Weights of a small transformer language model.
Size: width 192, MLP 768 GELU, vocabulary 989, 6.62M parameters.
Architecture: LayerNorm before each block, biases, untied embeddings.
Training: a variant of Muon for these matrices, 279M tokens, 9280 steps.
Each number is 500 + 50 x the weight over its row's rms, rounded and kept within 0 to 999. Layers, rows and columns count from 0. Numbers have three digits each. The size before them is the row's rms in percent of the matrix's.

# layer 9 MLP down (transposed), 768x192, rms 0.0861, rows 308-322, columns 0-95
086:449536414576626528499445533460600522509523497520446490549522563430569596501494369607538524477498528563468423477508451473507510435535500483513505414505469495489582548533492453478483511547491431519532523541471498424471541425520494453484493503598553556490512495480487507469511478412539456496
104:483475519495473494528447518524452504479581425598509580431593473398535496528411456498642614499488562473457533576511499486395557532500507556532431572518398488526503529402459529549497449488400424465501528550472570569447431507486559492479520580501521490552535460494553467354400396503394511456
092:497534435481583502484507407460455414458536523468506508511420527524395435546519568643538481516534463556497569509488464508582494586525578511494429522460493441516408511555482493532511462529515543532541466539520477482556456519539480485489511541484536428503587416538516496481505508563478489508
092:500432601543465490520373457545501471629521388474463448535523460505540489480412486480438576543480413586418494575459461470518447545474554494503544546438525514564458529409471429524542503455583527457488500522574421513499521476399510596524544570486467515543446560485492471487490460393353504482
087:444514552395591556528472467493533482486476450519526437430442313494514510442565476512424579489477377480515547426480489471469466509486530544510413547457464515567511561485553495579451423543418511502426506542480496548523560574505515564567561422481494558443423387499530467448526538493511487555
092:470614502498449491485476534500557481495530518465481423450562445511463440488555456571528467483375536510510453475477497570509508489526412527437596484536559589558415497464575595471573433472459573436447415616566463448527533453484484522480440470545482486521516493466588600405556627537466396492
100:402489406511456541449466426568518486517425523576411480480454471434528514538544459482477513541452474527455416497628543551495521592499555463475454582499526527492503602397538454484542555498597560528554492465541453416515730526502446484446473432491509563458521502423435557557527463490527561527
107:544499410492582470443478443459566497509537510479417524530504548515441447542457449365434506538487540523506420631553521557490502447557531492513520420559497628518539525476500527564507505557541552488568520473389446552559525577426552567400520484516494470491516451578527519449434557482468526533
096:543434435604432523480471512505533472523530510521408580591490507575509509460530448523549520467552549531536471481505487514488534595446525543433573509606517502479486495483494501376485517481474432412496475489547535530488498441544610423563471515470471485525552518413524509514355457555579585472
100:468536423524505506544466525491436417566575464596498562570498540400399449499424496512586542513562510586611469493552558508508607569596512571482520446494425458525538556431445576494424455472507577467511487494483499515556592410522447454422476500484486518481468498515419493483468496493502471425
120:526431481485533547464485561515339527515468490466505494496560531469535596511467482567494474522483505467505359508516463552496521589420447549656530491557597457482463475455567517475520540508502420478463467542555460568518521535511533581404485464523439473519521482426463421502515504441561522559
107:446501484573551433459382525620531520529514502478490508442509509494582423569556540441428468502500492468524492556561405521519536526505514467481583475506539564499536443468519507461436474573450533471590486564503472485456509429480563480556590447518382532506599428483517518500502514468433506556
106:573537496544476503463483426483499438455506466513415503509526492479433556523452534467501434486477538481535533446586488532530520520466545449530477446454477506401470455528528484506448467531506483515546538589557473474488504442623502451545525521490436488490422602524440468473441581517470647488
094:532551587449470477488535554524416536543484437615434573486439488452536447457585480476553525575533515483539474405567501411559463487488537606565443450510445493421475554497466499505480486511520546513584499530545465465486544508519528498529373513462547510560566470475548532479453527443545526617
095:334571468540481612571520511449504407471504433455439533573399487511481513503524441538571513484449565587570544499515454380463490479502463440495465566416483431579522506477593356409551596501433508505415495543431467546434443477507467519547531508498532471444588526492559497485505511534580555572
# layer 9 MLP up, 768x192, rms 0.0792, rows 309-322, columns 0-95
108:451519445541509499514431444579434456521456466522563487434440500595512485528513574465578478516507436537435473507531584473543433531515493561364443557519492576501522426426497587634533469521483508512467592422407370481585499489442523399534534429501504457569546558603521492507389522427524504569
093:532569518527530482561446581446480486495493521515578492435501510581577545502443470565533538495596479474442492502436499421510567475513479489462457481494613543492551502492510485396418382568541433583515595425463558454466457534466567540492546381529459518502421530457470503605463482388517487494
098:407565409471490451475537519578520566502553563453552572456478483493558541552556535428510496474489507449515515443505548534438559487533454403461462483557587572503471490565489524485440497454470523579507496524428568519564436575568504381426483476478496523427534412491484486523455475590666523590
091:463478449507431488436425479526452486539536485470490463543537574562483529498493533450465416491511535532410549483599514492503490412508508394510539487524486542587451409515454611521516532433531493573511501494460486468487482526501589480387517532471416564595436556434469501543503476442524480570
096:478493496495464528526495520442422525544517420525368554562471538539516444427550513488482521458547514502505447567508455418610494465463488485549457480511368434412507540524488481464530488609546482477557499545563558540491421569557488622509517482571510509472553640450572388530465495447476521517
096:515493506465521450474502521486610414475474561467509459426583454413534485451483476523507461600495565426482479491481529566475562546486510494525504528458515495548460469519455418528514463475427491545437537431436531458517483511448479509435532463466508615509536557522551513441548489585533384518
102:485497415432534466547507579453587428517427471471556593485511464422513522506529435393534568506503474577533514565546441405535516447503604508563488529514498541493452465481452426485499564485452549578504467463502507481521470456505439603508451535488544573450469536461508419446496466544495535424
096:430494506534485513518520515494531429465606448381500437480446490595540457420539448486436455421507548530458502483608496414472534449485468429534461528490615502512477604535444438566481512473574500540472496457516480484454448456480483487460506456536456459518466523482455487530547553503469432469
102:524470476474512494522512542427497587532493525465521541457421528475448451379535509506585481412407455544472447470502533493526562475429545498477466486525426522404543537447427614414616484547539539464589591591505526523495518501446590512419458532592502418543566531444520462532559513522535446520
100:533359555538525541392551548475466526420464512390460493472440420505525509557485525505494550445487491505458445530462490434488478489512490482578553502564456498465486549617538583480503538526546456528369459499558492526431567506522562528479478511495386458540595433452433523549414529388594509383
099:490463451560500574476500497522505567471451565497477490506474509497569404579512491461501447472504510458572486450462518451553371528600519490521521417563453482526562509500477511435470536451503501504502440461470468530519465582410563451562572469566548570497575460451559434452546476440495454497
096:545493541491459485559439589426392479497594446471477460469539428504400413495484569496545452498598463456464557534450506394466504464471424430570571489560485495567552493583552458494491526569411520431555465531482539476582471519419510605474443475548495553450503506446515548556478470509507578509
099:492520480503558442550491491468501479459543538469476469528417482505483465556440582499566374569414525564548545468474545546523451527469497549459565566461426528436457556541565500480477501451468480508486465426523548421508525433405450488399566536418570471431500482470406561484576518535422444405
092:518364492485462428471459465508501499490558522537478489471500483549322460490517573438546519565503473475485534567565445533669482474508535442534471484555481464468471568421514495531478520447565578493552464485346505483484444499541503448533611571571432524516435475474489560496433530507426549462